Part of a small language model's weights.
Architecture: rotary positions, no biases in attention or MLP.
Each number is 50 + 10 x the weight over its row's rms, rounded and kept within 0 to 99. Layers, rows and columns count from 0. The size before them is the row's rms in percent of the matrix's.

# layer 9 MLP up, 640x160, rms 0.112, rows 98-184, columns 0-39
100:32 33 52 45 51 48 48 40 50 51 57 33 44 60 51 58 40 61 46 37 41 46 49 63 57 58 50 50 43 66 51 52 49 74 54 50 41 46 58 57
101:54 38 45 82 40 49 75 62 55 42 41 37 51 54 47 56 32 46 56 50 28 56 57 50 49 65 37 47 44 43 56 49 52 58 45 40 45 33 60 61
093:39 45 52 60 52 53 50 45 64 36 35 68 53 58 50 49 46 51 62 33 77 45 60 44 61 48 53 63 51 55 58 52 46 57 32 36 31 42 62 44
104:43 60 34 61 33 64 55 42 31 41 52 53 49 47 54 46 43 43 63 61 59 54 55 60 46 68 37 43 59 55 67 49 53 52 48 51 37 26 69 42
106:49 31 57 63 33 36 46 61 50 22 48 61 55 50 42 53 29 51 44 45 47 53 48 31 68 55 36 40 39 51 62 47 58 57 53 55 33 44 62 49
088:48 46 68 58 49 46 73 43 53 36 40 41 53 34 33 50 53 24 55 28 72 60 18 61 53 38 59 33 35 52 48 52 56 51 55 45 29 59 55 43
104:52 61 35 47 50 46 62 48 45 52 54 45 27 34 56 70 40 66 37 43 47 59 35 42 57 53 42 52 37 53 52 48 54 70 52 49 56 46 68 42
100:54 43 62 42 47 47 42 60 60 48 30 40 56 48 33 49 38 57 51 59 34 61 52 58 55 55 47 64 58 55 52 44 45 56 33 42 57 54 48 66
107:47 41 60 64 67 57 57 40 53 34 40 35 43 61 45 56 57 43 50 49 44 37 51 35 38 41 35 59 56 53 62 55 44 75 49 48 48 20 43 58
105:33 53 49 61 45 51 60 35 30 34 57 47 64 58 55 42 49 58 55 39 35 67 50 52 49 60 48 53 48 69 55 37 59 59 63 40 49 35 58 42
093:49 44 43 63 49 61 45 45 38 33 47 51 53 57 54 65 35 52 49 39 44 31 46 57 42 47 57 62 38 45 54 36 36 55 48 52 46 65 59 47
097:58 32 61 62 46 52 63 60 62 37 54 51 46 60 63 62 46 50 66 43 57 45 54 50 62 64 44 42 56 61 50 52 40 46 43 46 36 40 42 53
100:57 42 50 77 39 52 37 40 25 41 40 56 70 43 54 48 39 56 53 49 46 48 51 35 54 55 52 44 45 63 66 38 35 58 50 50 42 46 60 64
091:46 51 54 57 46 47 73 32 48 46 47 47 49 59 32 48 53 38 54 60 62 56 37 38 72 57 49 42 36 63 47 45 41 51 29 55 47 38 47 49
107:47 53 55 46 35 52 60 52 53 59 51 45 42 40 43 51 48 34 55 25 50 52 46 50 52 37 31 54 49 47 37 41 46 71 59 47 33 57 45 36
107:22 44 62 56 61 46 59 67 50 35 54 60 57 60 33 63 47 52 54 23 51 49 71 39 44 47 34 58 43 54 48 29 53 70 40 45 32 55 58 52
105:46 46 46 62 45 29 39 56 43 59 49 35 37 57 48 55 54 45 61 42 67 55 61 49 41 59 48 72 39 65 58 46 50 45 53 37 47 66 66 57
100:52 41 63 60 62 41 73 66 46 60 47 59 41 47 42 36 53 44 57 47 33 50 55 52 38 48 35 51 43 43 44 35 36 56 41 41 34 49 49 27
105:30 55 43 56 52 60 40 44 44 41 51 70 43 50 32 54 35 75 65 57 51 42 57 46 37 52 42 67 50 37 55 44 71 51 45 37 52 59 64 35
101:53 49 48 45 63 41 53 48 38 50 61 43 39 55 44 47 45 50 65 61 49 64 49 56 68 51 44 40 48 53 47 52 47 49 43 46 47 63 84 49
102:46 53 37 39 75 45 45 56 41 40 61 67 55 35 59 51 58 42 50 54 40 44 52 47 54 43 49 41 62 58 43 39 63 64 54 56 36 32 55 54
099:38 48 53 43 56 60 42 66 45 55 31 43 55 31 47 62 45 43 51 54 39 36 54 59 43 46 36 55 57 50 64 51 51 59 34 49 48 59 61 48
100:45 34 54 57 47 48 43 60 40 46 44 52 56 60 46 41 54 43 48 44 32 61 49 49 54 45 54 46 53 50 62 54 63 61 42 43 36 43 57 49
098:46 36 60 48 60 57 58 45 46 47 48 65 36 47 29 51 49 41 63 39 49 42 49 47 55 65 50 67 45 56 56 58 51 64 63 38 61 35 49 40
095:47 42 48 47 53 50 44 49 50 62 36 61 44 58 35 39 33 32 35 57 60 47 47 43 57 50 40 68 54 38 60 49 73 64 59 35 51 41 58 37
102:61 52 69 45 55 46 51 57 65 55 37 44 50 41 37 47 30 25 77 49 35 64 55 37 51 38 50 63 46 31 36 42 69 62 52 56 49 52 52 27
100:42 40 44 54 52 46 50 58 49 32 46 52 48 66 51 47 38 54 69 38 57 36 61 59 62 59 27 33 54 46 53 50 49 37 49 38 61 42 59 55
100:40 36 58 61 63 42 49 41 43 66 57 60 54 46 50 40 48 46 64 58 33 62 45 50 47 52 34 44 40 61 39 44 55 53 39 52 36 49 64 52
092:39 41 55 48 35 52 53 57 62 19 42 46 53 53 58 48 38 49 48 43 74 48 40 48 58 46 45 60 40 54 54 59 62 51 47 45 47 40 49 38
095:49 36 38 60 53 56 51 36 54 51 32 54 61 43 39 52 57 46 61 36 63 56 43 54 35 63 43 67 49 57 62 29 47 55 44 43 32 50 53 51
091:44 46 36 62 40 61 74 29 47 38 46 64 69 51 43 53 35 43 79 55 41 55 54 55 52 48 41 45 44 40 54 34 63 56 55 48 61 49 47 29
095:38 40 63 53 31 52 71 40 42 43 46 71 47 40 37 34 30 46 74 60 52 59 60 47 43 45 41 48 48 46 49 55 49 54 54 47 52 55 55 54
103:51 38 39 47 60 49 50 44 60 47 67 63 48 45 39 59 42 45 62 66 70 80 47 28 45 44 29 61 67 48 45 34 57 36 64 43 66 44 49 49
097:47 45 60 41 40 44 38 39 53 46 50 70 60 44 52 65 16 70 62 55 41 51 35 56 44 46 49 45 48 46 48 48 35 53 29 42 41 62 63 36
107:47 52 59 54 50 50 56 51 55 58 23 39 43 55 46 43 50 48 48 61 38 66 41 61 53 61 31 58 38 48 60 36 59 67 36 54 49 34 45 45
099:46 44 75 46 51 55 77 56 35 61 45 60 55 36 49 46 40 61 57 41 31 60 52 52 50 53 49 58 43 50 50 59 34 43 57 37 54 41 42 29
094:47 52 53 41 62 34 44 62 52 47 39 56 55 52 51 38 42 66 52 58 37 33 45 59 41 58 38 58 38 56 53 42 53 62 67 46 56 51 50 53
107:32 35 39 46 56 32 64 72 53 55 51 51 59 61 53 52 44 32 59 37 62 44 39 45 33 50 50 69 56 54 63 33 56 38 45 40 56 46 70 35
096:30 46 42 38 51 44 41 66 58 59 49 60 44 54 33 29 63 39 54 41 56 59 52 51 36 51 55 53 54 55 66 39 47 49 59 51 24 45 60 47
100:47 49 47 42 60 53 44 42 49 37 60 55 48 47 60 55 51 53 74 55 56 54 57 40 52 53 48 57 45 30 40 38 54 56 43 48 42 39 72 44
096:58 43 57 50 37 50 45 68 61 38 62 56 53 57 56 51 18 53 51 34 66 72 58 40 47 54 47 53 58 49 45 45 56 44 46 31 33 37 65 43
094:43 31 64 54 55 49 48 57 38 46 43 45 47 55 63 58 42 55 52 40 52 52 60 35 79 59 56 41 34 58 43 46 63 52 48 43 33 43 50 42
099:43 50 60 44 42 52 47 61 49 44 60 61 70 52 49 58 37 52 75 59 35 48 55 44 47 33 51 45 44 48 48 41 40 56 44 31 29 49 55 64
094:34 44 55 43 48 45 41 58 47 41 44 52 43 58 46 60 51 30 57 49 55 64 45 60 51 25 51 56 34 53 30 49 41 47 47 46 36 44 52 52
107:47 48 58 42 42 43 60 48 34 40 49 49 65 46 56 57 40 51 44 36 48 46 60 38 60 64 30 57 56 55 48 40 70 42 60 59 43 23 46 40
094:50 42 66 59 48 49 57 50 52 37 65 51 56 56 42 66 52 59 73 40 49 56 47 47 49 48 34 46 68 56 52 45 61 53 50 40 69 55 51 50
097:47 49 54 70 39 47 53 51 37 41 42 55 60 52 53 70 55 39 59 31 48 43 35 43 58 53 43 37 44 49 49 47 54 64 60 46 47 38 50 49
094:44 41 54 50 59 44 42 42 42 50 43 36 44 67 29 48 30 45 50 45 64 68 47 42 61 64 52 47 43 61 59 40 63 64 38 43 53 65 60 42
105:45 27 69 55 54 52 63 46 58 57 29 54 50 35 42 48 50 60 56 53 44 52 54 54 46 51 47 57 57 61 44 53 60 63 56 50 67 56 58 55
096:47 48 60 46 49 46 48 51 54 42 25 47 58 42 61 53 38 66 39 38 35 60 56 66 47 47 47 44 51 61 41 38 46 59 29 56 43 43 43 49
100:43 45 58 50 48 42 47 44 49 37 44 71 65 49 55 31 47 69 47 47 46 55 52 46 55 44 42 47 59 38 39 39 51 58 42 47 36 34 71 50
101:59 52 51 70 45 37 51 50 54 40 26 42 39 46 43 54 45 56 48 42 71 57 52 45 38 52 32 63 46 49 33 41 40 43 54 45 61 36 48 61
091:54 48 64 63 48 40 51 72 55 53 48 45 58 53 54 48 41 57 61 36 42 45 58 45 61 45 37 37 45 34 55 52 29 51 49 50 48 63 53 42
092:57 41 62 58 63 30 62 57 50 47 39 50 56 40 64 48 45 48 63 60 38 39 52 59 54 58 41 69 45 39 57 34 59 45 54 53 56 37 51 32
107:53 50 46 49 58 61 64 36 57 43 36 51 41 51 51 75 49 32 61 47 56 56 50 54 63 57 50 46 61 42 50 46 40 53 36 48 48 36 48 58
102:44 54 51 55 50 58 41 53 42 42 40 68 47 34 53 54 46 37 46 52 46 30 59 41 71 59 48 51 42 62 65 48 55 54 45 53 52 48 49 53
102:46 27 67 59 56 39 56 30 67 53 42 51 45 50 32 74 45 49 68 50 49 55 60 30 50 55 54 60 44 63 48 47 63 54 37 44 47 49 47 45
094:44 27 45 50 66 51 62 52 53 41 44 65 51 51 43 56 38 40 58 54 51 59 35 53 61 50 59 50 42 44 52 46 49 54 58 42 45 42 64 52
109:33 50 51 64 45 60 57 34 30 40 41 56 49 40 46 38 46 54 53 47 61 41 65 76 36 46 29 66 49 53 54 36 42 51 52 54 53 42 63 46
101:39 48 68 44 49 53 38 67 26 46 52 45 36 35 56 61 44 57 46 48 35 48 37 49 75 67 26 47 38 51 57 50 64 58 43 61 39 44 62 47
097:56 49 64 47 57 55 60 47 53 54 60 74 40 62 32 61 47 73 40 45 48 67 59 51 38 52 47 47 50 38 47 35 68 49 55 32 46 43 66 37
105:41 46 49 64 52 69 58 55 48 50 42 59 35 61 48 59 39 55 52 60 37 55 42 39 50 56 35 55 47 57 41 55 40 60 31 48 34 38 55 45
102:36 28 52 38 57 61 51 44 55 37 64 29 67 42 48 50 31 45 61 50 78 54 55 42 55 48 45 62 44 51 51 49 30 61 58 41 47 46 51 55
093:45 50 57 63 47 25 68 64 50 50 39 58 52 48 55 73 31 49 58 55 46 70 42 54 72 58 48 62 42 45 60 43 60 54 39 64 51 36 40 57
098:45 47 49 64 38 39 47 52 64 35 39 50 54 66 56 43 41 51 55 56 63 61 44 62 38 55 32 54 50 68 48 40 49 52 48 44 40 48 59 48
098:46 35 54 58 53 55 42 54 48 51 52 65 49 52 47 41 56 51 70 47 54 37 52 56 58 51 46 56 47 54 60 49 43 68 60 47 47 18 50 51
099:39 27 42 51 69 56 41 48 42 49 49 89 39 50 51 64 43 55 40 38 62 34 60 62 36 52 46 57 62 54 63 45 49 74 40 39 45 36 38 42
092:57 48 51 51 46 57 58 40 57 41 51 49 43 29 57 60 56 45 58 37 41 47 61 35 45 44 36 49 48 58 54 34 52 69 40 47 47 47 60 36
108:40 39 72 58 62 45 48 38 45 48 56 58 52 44 41 37 58 28 49 50 36 42 39 58 54 66 40 45 65 65 58 42 41 55 46 54 43 43 46 52
106:52 51 37 49 51 56 47 54 56 49 50 60 46 54 36 57 38 41 72 37 59 46 44 58 40 48 43 40 61 52 68 48 52 47 52 33 51 50 59 48
105:52 38 56 65 46 40 64 57 41 38 47 28 49 55 56 40 45 37 48 53 57 64 46 39 36 34 51 67 51 48 51 48 51 55 51 42 49 56 46 40
102:31 50 44 60 31 56 36 42 43 58 51 73 43 80 53 43 37 43 59 46 59 52 35 63 58 54 44 64 54 55 51 36 51 59 53 56 40 39 54 42
096:50 57 56 40 46 60 58 65 64 56 45 49 49 59 68 51 36 36 62 39 45 70 41 57 47 47 37 56 54 45 48 55 47 60 59 35 54 49 57 43
096:50 52 36 52 59 41 59 38 33 50 37 67 28 46 61 67 38 47 63 44 38 45 50 48 55 59 23 43 55 69 64 36 50 46 51 56 47 66 51 43
101:44 36 57 54 60 54 50 50 47 24 55 39 52 57 53 61 41 40 62 43 71 57 58 41 49 47 52 62 47 50 54 37 50 55 61 49 48 46 60 60
095:32 56 34 37 52 56 65 39 47 55 34 47 54 46 43 56 40 59 46 46 48 46 39 61 60 55 31 58 50 52 37 37 50 67 43 55 48 54 62 49
103:48 61 51 50 57 36 56 42 41 50 54 48 58 64 54 53 39 42 38 36 34 60 45 46 55 52 43 33 55 53 61 45 47 67 30 48 56 52 60 51
094:49 51 50 34 58 43 57 54 48 27 34 58 54 53 43 51 37 64 49 48 53 54 29 33 51 62 47 62 41 53 44 36 50 41 48 48 47 44 65 48
091:58 57 53 63 39 42 48 65 44 36 51 50 34 33 47 66 54 53 54 50 67 50 38 44 76 45 41 51 38 42 46 50 59 37 69 41 41 46 60 57
092:53 57 60 56 43 60 68 38 60 58 57 34 75 36 33 35 48 35 57 51 58 50 62 42 45 52 37 50 56 52 49 48 62 64 60 40 46 48 57 36
103:43 32 72 47 56 45 63 58 51 63 40 54 65 54 38 52 39 40 56 42 47 50 57 34 50 66 57 58 46 34 58 36 73 50 61 50 54 45 50 51
102:52 48 39 41 48 49 62 46 41 47 52 69 39 38 44 40 38 59 57 49 62 54 54 54 36 49 40 47 53 43 63 40 55 62 43 40 38 56 65 41
101:53 56 49 72 51 58 32 47 49 54 38 70 50 53 44 47 46 68 66 56 55 50 47 25 57 29 27 51 53 53 55 57 55 83 54 47 40 43 54 58
107:44 46 43 64 56 61 65 37 42 40 46 40 50 42 32 51 55 36 47 25 45 44 42 54 67 42 45 36 48 49 49 34 73 65 31 37 50 48 63 42
100:42 50 75 51 50 56 61 33 53 55 51 63 43 71 54 60 30 49 26 45 46 60 51 34 47 56 42 42 55 49 73 33 48 42 59 51 65 34 46 46
108:47 57 44 57 39 37 55 37 38 64 53 58 57 58 50 55 51 40 53 48 43 42 41 51 51 37 41 61 48 61 56 35 56 48 27 44 45 40 49 54
102:59 50 49 66 31 49 51 40 52 37 54 44 48 55 31 60 49 51 49 55 62 56 47 24 57 53 42 56 41 46 56 44 60 54 52 39 46 55 45 44
# layer 9 MLP down (transposed), 640x160, rms 0.0989, rows 98-183, columns 0-39
096:40 47 70 53 41 61 35 59 64 26 50 77 57 33 47 44 50 45 45 61 58 33 49 56 36 67 45 66 38 46 39 57 57 51 51 51 68 65 36 44
100:50 41 44 38 48 41 48 60 44 37 62 42 42 53 65 40 45 45 58 60 49 52 44 57 55 42 68 54 56 43 30 54 52 38 40 65 58 49 54 57
090:51 56 55 53 68 40 35 83 48 50 37 59 64 57 59 42 66 67 44 57 36 57 52 45 44 65 43 62 42 45 47 46 56 40 63 57 60 53 46 48
102:53 55 37 68 35 54 60 47 44 56 56 54 35 29 53 50 57 68 49 49 48 55 40 46 48 67 44 59 34 51 65 60 47 37 70 58 53 50 51 52
115:59 66 42 51 55 54 56 54 41 52 43 60 23 65 52 59 51 59 53 59 37 38 44 47 52 47 45 51 43 64 47 59 64 63 66 53 59 45 60 49
093:40 62 37 58 54 50 51 63 51 48 60 74 61 55 68 39 49 63 44 74 47 38 59 43 35 56 57 49 62 42 60 54 37 53 49 48 69 45 58 47
100:56 64 58 54 65 41 49 28 58 55 41 47 44 57 60 43 59 45 52 45 57 47 26 63 51 45 63 26 47 44 30 60 43 53 54 46 39 48 59 49
097:40 65 36 46 48 44 43 50 39 47 44 71 39 55 61 35 43 47 33 48 40 33 52 37 46 34 43 43 48 59 73 45 63 51 47 41 34 56 48 36
106:61 50 51 42 50 68 56 47 48 50 52 59 45 47 48 40 58 62 41 55 40 41 49 30 29 46 65 43 47 47 46 40 48 52 70 39 57 51 50 54
106:50 53 65 46 59 51 44 68 63 54 38 42 54 34 42 59 52 54 49 48 59 37 59 46 45 56 49 56 61 53 51 43 54 62 31 50 51 50 72 46
088:45 65 42 46 54 32 54 45 52 55 60 46 50 42 48 38 55 37 49 58 58 41 63 40 61 57 73 56 50 43 33 49 41 46 25 52 52 66 59 48
100:42 46 48 46 76 52 56 62 43 69 57 46 47 48 55 55 36 45 40 33 41 72 57 68 34 52 37 74 38 58 51 48 56 39 49 55 58 61 53 46
095:52 36 49 37 58 37 52 56 30 46 51 56 42 60 44 46 54 37 56 57 53 53 53 48 38 48 48 54 40 49 53 46 39 38 51 35 43 56 47 38
089:48 30 50 43 39 55 25 66 51 49 43 48 61 42 55 68 35 60 42 43 50 38 65 64 34 61 46 52 63 55 45 49 47 52 42 44 62 58 58 66
106:47 48 60 54 45 54 50 46 53 58 44 45 54 55 47 35 33 53 38 46 56 64 66 48 49 58 52 53 51 45 48 35 63 44 53 36 46 31 44 68
112:50 46 45 58 51 63 52 47 47 55 47 45 39 44 44 54 34 53 59 51 40 53 54 36 66 51 50 35 46 63 51 61 59 66 44 28 43 66 53 40
099:56 52 55 60 45 42 66 51 45 53 58 44 64 48 44 65 45 52 28 44 45 36 44 46 41 52 43 39 43 43 51 51 63 50 71 44 75 73 48 30
102:36 65 53 54 52 45 65 31 51 58 55 55 22 55 43 61 39 35 51 51 45 54 47 54 48 41 42 40 54 51 62 59 53 48 53 35 43 44 50 51
106:51 44 50 58 44 53 56 79 43 68 36 41 41 58 45 51 39 45 51 51 46 56 58 32 49 51 50 53 36 50 52 37 48 35 56 33 43 68 41 47
102:58 48 42 58 57 33 67 52 50 43 62 45 61 46 51 45 66 30 69 45 57 60 49 60 50 46 71 48 54 40 49 38 44 38 31 68 42 53 31 49
101:32 46 50 69 51 50 43 43 56 61 53 47 60 59 38 53 59 35 54 51 58 45 42 38 59 43 67 61 54 30 36 44 38 47 57 47 56 44 51 49
099:72 52 56 41 50 54 42 61 49 62 58 59 69 54 37 59 42 53 54 65 39 56 49 51 41 44 51 49 49 36 55 58 45 58 56 33 31 50 43 30
097:54 54 44 51 53 63 35 55 42 68 35 43 59 56 46 53 45 53 44 57 38 36 46 55 47 34 48 36 41 46 57 59 45 50 60 52 64 50 43 49
094:46 36 52 40 43 40 44 59 66 44 56 43 42 62 63 55 63 49 58 39 53 58 41 56 40 56 55 48 52 44 66 44 39 69 40 57 54 54 47 52
092:61 47 48 39 56 29 50 36 56 45 42 66 58 55 50 59 68 63 44 47 43 62 52 53 48 58 61 40 64 34 36 36 48 53 56 34 48 63 45 56
104:64 58 48 55 32 49 47 48 49 50 45 55 57 52 44 57 55 65 46 60 41 50 32 37 66 47 40 52 35 61 61 66 54 39 60 50 61 50 55 49
098:56 64 57 44 60 51 47 65 45 45 51 50 48 54 43 62 44 41 46 50 46 44 44 52 45 46 59 70 39 67 70 50 56 62 36 33 48 67 50 35
101:75 55 46 44 33 59 25 58 49 52 64 52 47 42 66 51 57 60 43 61 60 49 54 37 47 38 49 41 55 56 59 56 43 56 42 68 55 41 43 48
098:54 44 50 49 71 43 48 66 43 77 58 69 48 57 38 49 53 52 37 57 39 60 50 57 59 71 41 37 52 45 40 59 42 52 43 62 69 44 73 55
089:54 37 61 47 52 40 38 58 42 34 44 46 64 46 61 51 55 58 54 54 68 48 30 57 39 59 45 56 52 20 45 59 30 54 59 31 66 56 46 58
093:58 40 48 51 48 30 58 55 64 32 64 30 44 54 47 37 46 51 45 64 64 66 60 60 49 57 61 48 44 49 53 55 50 61 56 43 52 33 44 71
097:62 52 54 48 51 38 31 74 60 45 69 42 48 56 54 29 34 40 47 65 74 55 55 63 50 48 60 52 34 54 48 50 62 56 77 64 68 45 45 38
105:57 41 58 34 34 43 58 38 45 49 68 36 47 57 54 50 52 48 40 67 49 34 43 64 36 45 37 49 61 59 45 54 52 64 44 58 30 38 32 46
098:57 57 44 50 58 37 43 51 53 57 43 44 48 29 35 50 58 70 36 52 40 64 43 41 59 46 62 52 48 43 41 53 40 47 54 35 62 55 55 58
118:55 55 40 51 32 61 53 54 40 57 54 60 46 48 47 47 41 51 42 52 29 48 49 41 66 65 46 55 41 54 74 55 60 54 38 35 43 39 71 65
099:63 53 49 60 60 49 22 47 59 39 36 41 57 51 42 50 45 52 50 51 53 43 50 34 60 26 49 47 55 44 42 56 66 52 38 59 57 48 67 50
095:40 39 60 61 49 59 47 43 32 39 50 54 44 61 28 59 54 41 63 38 64 50 62 48 40 58 50 43 32 38 36 35 44 45 38 44 63 72 49 66
113:57 52 63 53 32 47 60 42 52 46 53 40 42 38 43 62 60 54 61 58 48 45 34 43 61 47 51 54 39 46 47 52 64 70 55 34 46 55 56 37
098:70 58 41 50 41 49 50 35 35 61 50 29 39 45 52 57 37 60 47 59 37 32 34 51 66 68 49 38 53 67 60 46 59 66 38 53 61 53 49 60
100:46 48 51 47 44 38 19 66 55 51 27 41 57 38 41 40 30 49 49 56 57 67 50 38 69 56 67 48 60 44 44 52 42 60 43 46 46 55 46 51
102:51 49 54 58 48 53 50 42 44 65 45 55 64 38 52 52 63 71 35 48 44 38 48 50 42 56 37 52 48 39 48 37 61 48 36 52 38 38 64 51
096:65 53 44 35 32 52 59 65 51 50 43 40 50 51 46 56 55 37 52 46 45 45 47 53 39 52 42 56 66 36 49 58 31 54 49 46 81 60 37 38
103:33 50 45 50 44 44 46 59 60 36 39 59 60 58 58 58 57 42 41 61 47 51 56 49 45 46 58 43 48 36 52 72 68 43 62 48 49 58 45 62
091:55 56 48 58 47 48 53 43 51 63 44 38 35 63 57 45 49 41 49 54 47 43 44 44 44 40 71 56 59 52 57 21 72 54 63 53 58 56 49 54
110:46 58 47 67 59 52 41 60 44 44 50 37 43 52 48 36 55 54 48 61 58 44 47 48 52 56 30 55 52 55 60 54 46 68 45 59 39 66 40 48
097:57 50 51 55 49 47 58 46 48 56 52 45 35 49 47 62 45 38 39 52 58 29 46 46 45 56 63 75 50 43 55 58 35 38 35 64 35 59 56 61
093:46 42 62 48 63 60 54 35 64 42 36 59 48 47 51 28 46 39 48 55 60 51 50 60 56 53 50 43 48 41 42 53 59 30 36 68 50 58 60 60
089:35 45 52 44 45 35 40 54 33 47 64 64 45 45 41 42 47 23 42 58 51 54 35 27 58 45 36 45 64 56 63 37 65 49 68 42 45 64 53 54
109:70 46 58 38 52 52 60 30 52 49 69 56 59 57 40 63 59 63 60 50 36 45 59 60 34 38 35 36 48 40 48 58 47 15 50 37 27 47 55 55
095:60 60 31 59 43 54 47 49 70 52 54 39 69 45 43 44 53 50 44 46 48 60 47 46 40 43 66 60 46 36 64 73 65 29 61 56 61 46 54 34
102:35 38 39 51 57 41 68 65 41 62 55 42 39 49 41 45 44 52 36 37 57 45 44 80 55 56 45 58 49 55 63 58 43 45 50 46 65 53 38 46
098:54 58 50 35 48 47 43 63 55 49 58 39 51 49 53 46 61 34 45 59 45 48 25 45 52 44 43 57 60 48 52 57 55 57 38 57 54 33 56 44
089:48 39 47 45 62 48 41 41 54 49 45 41 50 53 39 46 58 57 40 46 52 75 54 38 49 60 47 48 61 55 42 28 67 49 56 51 46 54 41 54
090:50 61 38 47 32 52 64 45 54 41 70 56 65 43 52 41 52 58 57 50 39 62 62 50 46 45 50 40 47 40 46 69 45 35 56 56 46 53 59 57
106:51 44 47 57 47 67 39 63 55 29 60 43 56 45 62 48 57 56 44 56 55 63 30 43 41 56 65 69 46 57 64 22 51 62 46 42 46 44 35 48
101:40 67 41 47 66 38 41 62 53 60 53 42 55 50 42 45 53 67 41 47 51 57 41 64 58 35 67 51 37 48 47 68 49 38 53 47 57 66 66 51
099:46 45 44 43 57 44 73 31 43 63 65 57 57 44 51 38 40 56 64 35 46 45 47 52 40 40 45 49 39 53 60 58 53 40 46 44 58 42 49 46
088:59 37 44 64 48 36 51 65 59 45 50 27 65 56 43 43 50 53 55 41 51 43 32 44 71 45 76 49 39 49 46 50 51 64 61 52 30 49 33 54
111:44 50 51 51 58 53 36 51 38 68 70 55 55 53 52 63 37 47 46 74 42 49 61 28 43 74 58 52 63 52 46 43 54 43 33 65 65 49 62 43
109:46 66 56 48 67 51 39 51 53 58 53 60 66 54 43 60 47 53 60 65 35 48 39 48 56 63 47 45 36 57 45 59 53 35 50 67 42 45 41 38
098:36 55 48 53 53 56 55 55 36 39 63 61 46 26 48 51 65 50 44 60 64 45 51 56 70 63 64 46 44 50 56 48 36 46 61 51 53 49 34 66
109:54 54 52 39 51 29 43 42 59 52 41 59 53 54 51 57 50 53 55 46 64 70 48 54 42 55 49 52 40 66 48 37 29 39 39 60 39 56 35 59
111:52 27 48 46 52 53 42 46 44 50 63 59 53 38 61 64 32 62 33 57 46 60 59 46 56 57 58 49 45 47 49 53 26 43 64 46 68 37 43 49
098:52 56 45 58 44 66 57 46 45 50 56 44 56 39 39 49 45 47 47 56 43 40 40 63 43 46 46 37 56 54 55 42 59 56 46 52 57 53 44 53
098:48 47 61 24 47 48 50 60 80 45 40 35 44 35 65 50 56 42 50 66 39 47 56 60 57 32 34 53 61 57 40 22 37 63 51 71 53 50 66 42
100:35 42 52 44 50 32 52 37 57 41 42 53 41 36 45 46 52 45 56 48 71 52 48 42 49 48 69 67 43 58 50 34 54 60 55 48 60 41 53 57
094:74 42 58 59 35 23 39 48 39 52 50 41 54 42 44 43 63 42 51 57 50 66 43 46 41 33 61 45 58 40 43 47 51 50 66 51 56 66 69 46
092:48 49 39 58 54 49 65 48 53 46 55 45 48 52 57 38 63 52 41 53 29 72 42 54 39 40 63 50 54 41 45 54 47 40 62 42 42 60 66 57
105:40 51 63 38 39 42 47 38 42 57 48 59 43 73 38 52 49 43 41 61 64 58 50 47 38 58 44 57 49 52 40 58 37 60 51 47 34 34 48 53
103:57 45 42 52 47 48 42 56 44 58 53 41 56 52 63 45 40 44 62 59 52 66 55 45 43 54 43 60 61 56 58 38 59 40 54 37 47 35 56 35
107:40 57 45 53 43 37 33 55 46 54 59 54 49 37 59 40 28 46 47 55 51 48 56 37 54 48 31 56 54 49 59 55 33 39 67 65 50 57 53 33
105:40 51 42 55 46 48 55 46 46 49 59 59 46 54 40 49 45 41 68 52 82 61 52 46 57 54 46 49 52 53 50 66 66 37 60 55 52 66 49 37
096:61 54 37 56 51 30 49 72 46 57 48 38 53 44 67 40 49 73 53 51 48 42 45 43 41 37 56 44 44 37 52 51 48 59 61 50 42 52 57 60
095:54 62 53 60 32 44 58 51 48 43 51 57 59 68 60 43 42 52 39 68 45 52 48 51 49 53 67 43 43 45 44 51 40 36 38 44 51 55 43 35
094:28 46 54 58 62 48 69 52 59 54 45 34 43 52 65 42 47 52 76 46 64 31 47 59 45 50 57 66 39 68 56 59 45 71 57 72 43 42 62 46
099:63 51 57 37 46 66 51 53 58 56 45 61 34 52 51 71 54 38 46 56 55 55 65 58 50 52 63 63 41 43 42 41 42 45 46 53 56 49 53 57
098:32 60 61 56 40 46 56 43 37 41 38 26 43 59 47 45 62 44 53 44 67 56 53 43 39 43 49 52 48 48 38 39 49 44 72 40 49 45 44 47
089:56 36 43 49 47 59 53 49 55 57 62 43 58 63 49 50 63 50 49 56 33 57 70 51 57 41 51 52 62 60 58 42 30 55 45 54 50 62 52 53
085:48 41 51 56 46 54 57 46 42 47 49 40 67 44 58 38 59 63 56 46 57 52 58 48 49 41 68 54 71 42 44 52 48 62 44 58 51 62 22 53
088:46 50 47 56 56 61 54 68 37 35 40 60 40 41 61 58 52 55 54 50 42 50 35 48 69 48 45 53 55 48 61 54 37 54 50 66 31 70 61 49
106:45 48 49 46 55 62 61 48 49 53 63 52 50 37 48 52 40 55 41 38 45 54 37 51 54 52 56 53 49 19 53 65 45 50 53 61 50 54 60 65
100:61 65 51 36 39 55 50 65 49 46 34 42 52 59 46 56 43 65 62 58 45 56 61 52 66 44 30 62 64 53 46 57 30 40 52 36 41 33 45 43
101:58 49 66 48 40 46 55 68 45 55 52 34 64 46 63 57 51 53 37 51 32 42 41 48 42 63 54 51 49 63 67 38 47 38 52 52 62 42 59 49
102:49 37 54 49 63 35 41 58 52 44 58 33 58 51 58 42 40 65 56 57 61 41 65 58 38 54 46 57 46 54 44 44 59 46 58 54 33 63 51 38
100:51 32 42 62 50 42 25 55 50 47 42 56 56 33 56 40 46 38 36 50 45 47 42 42 52 53 57 62 45 45 60 30 48 61 57 46 46 68 50 55
108:35 35 59 41 62 61 40 54 51 28 39 49 62 37 48 53 32 67 45 60 39 37 51 59 62 53 51 35 52 58 47 41 38 58 53 55 53 55 36 46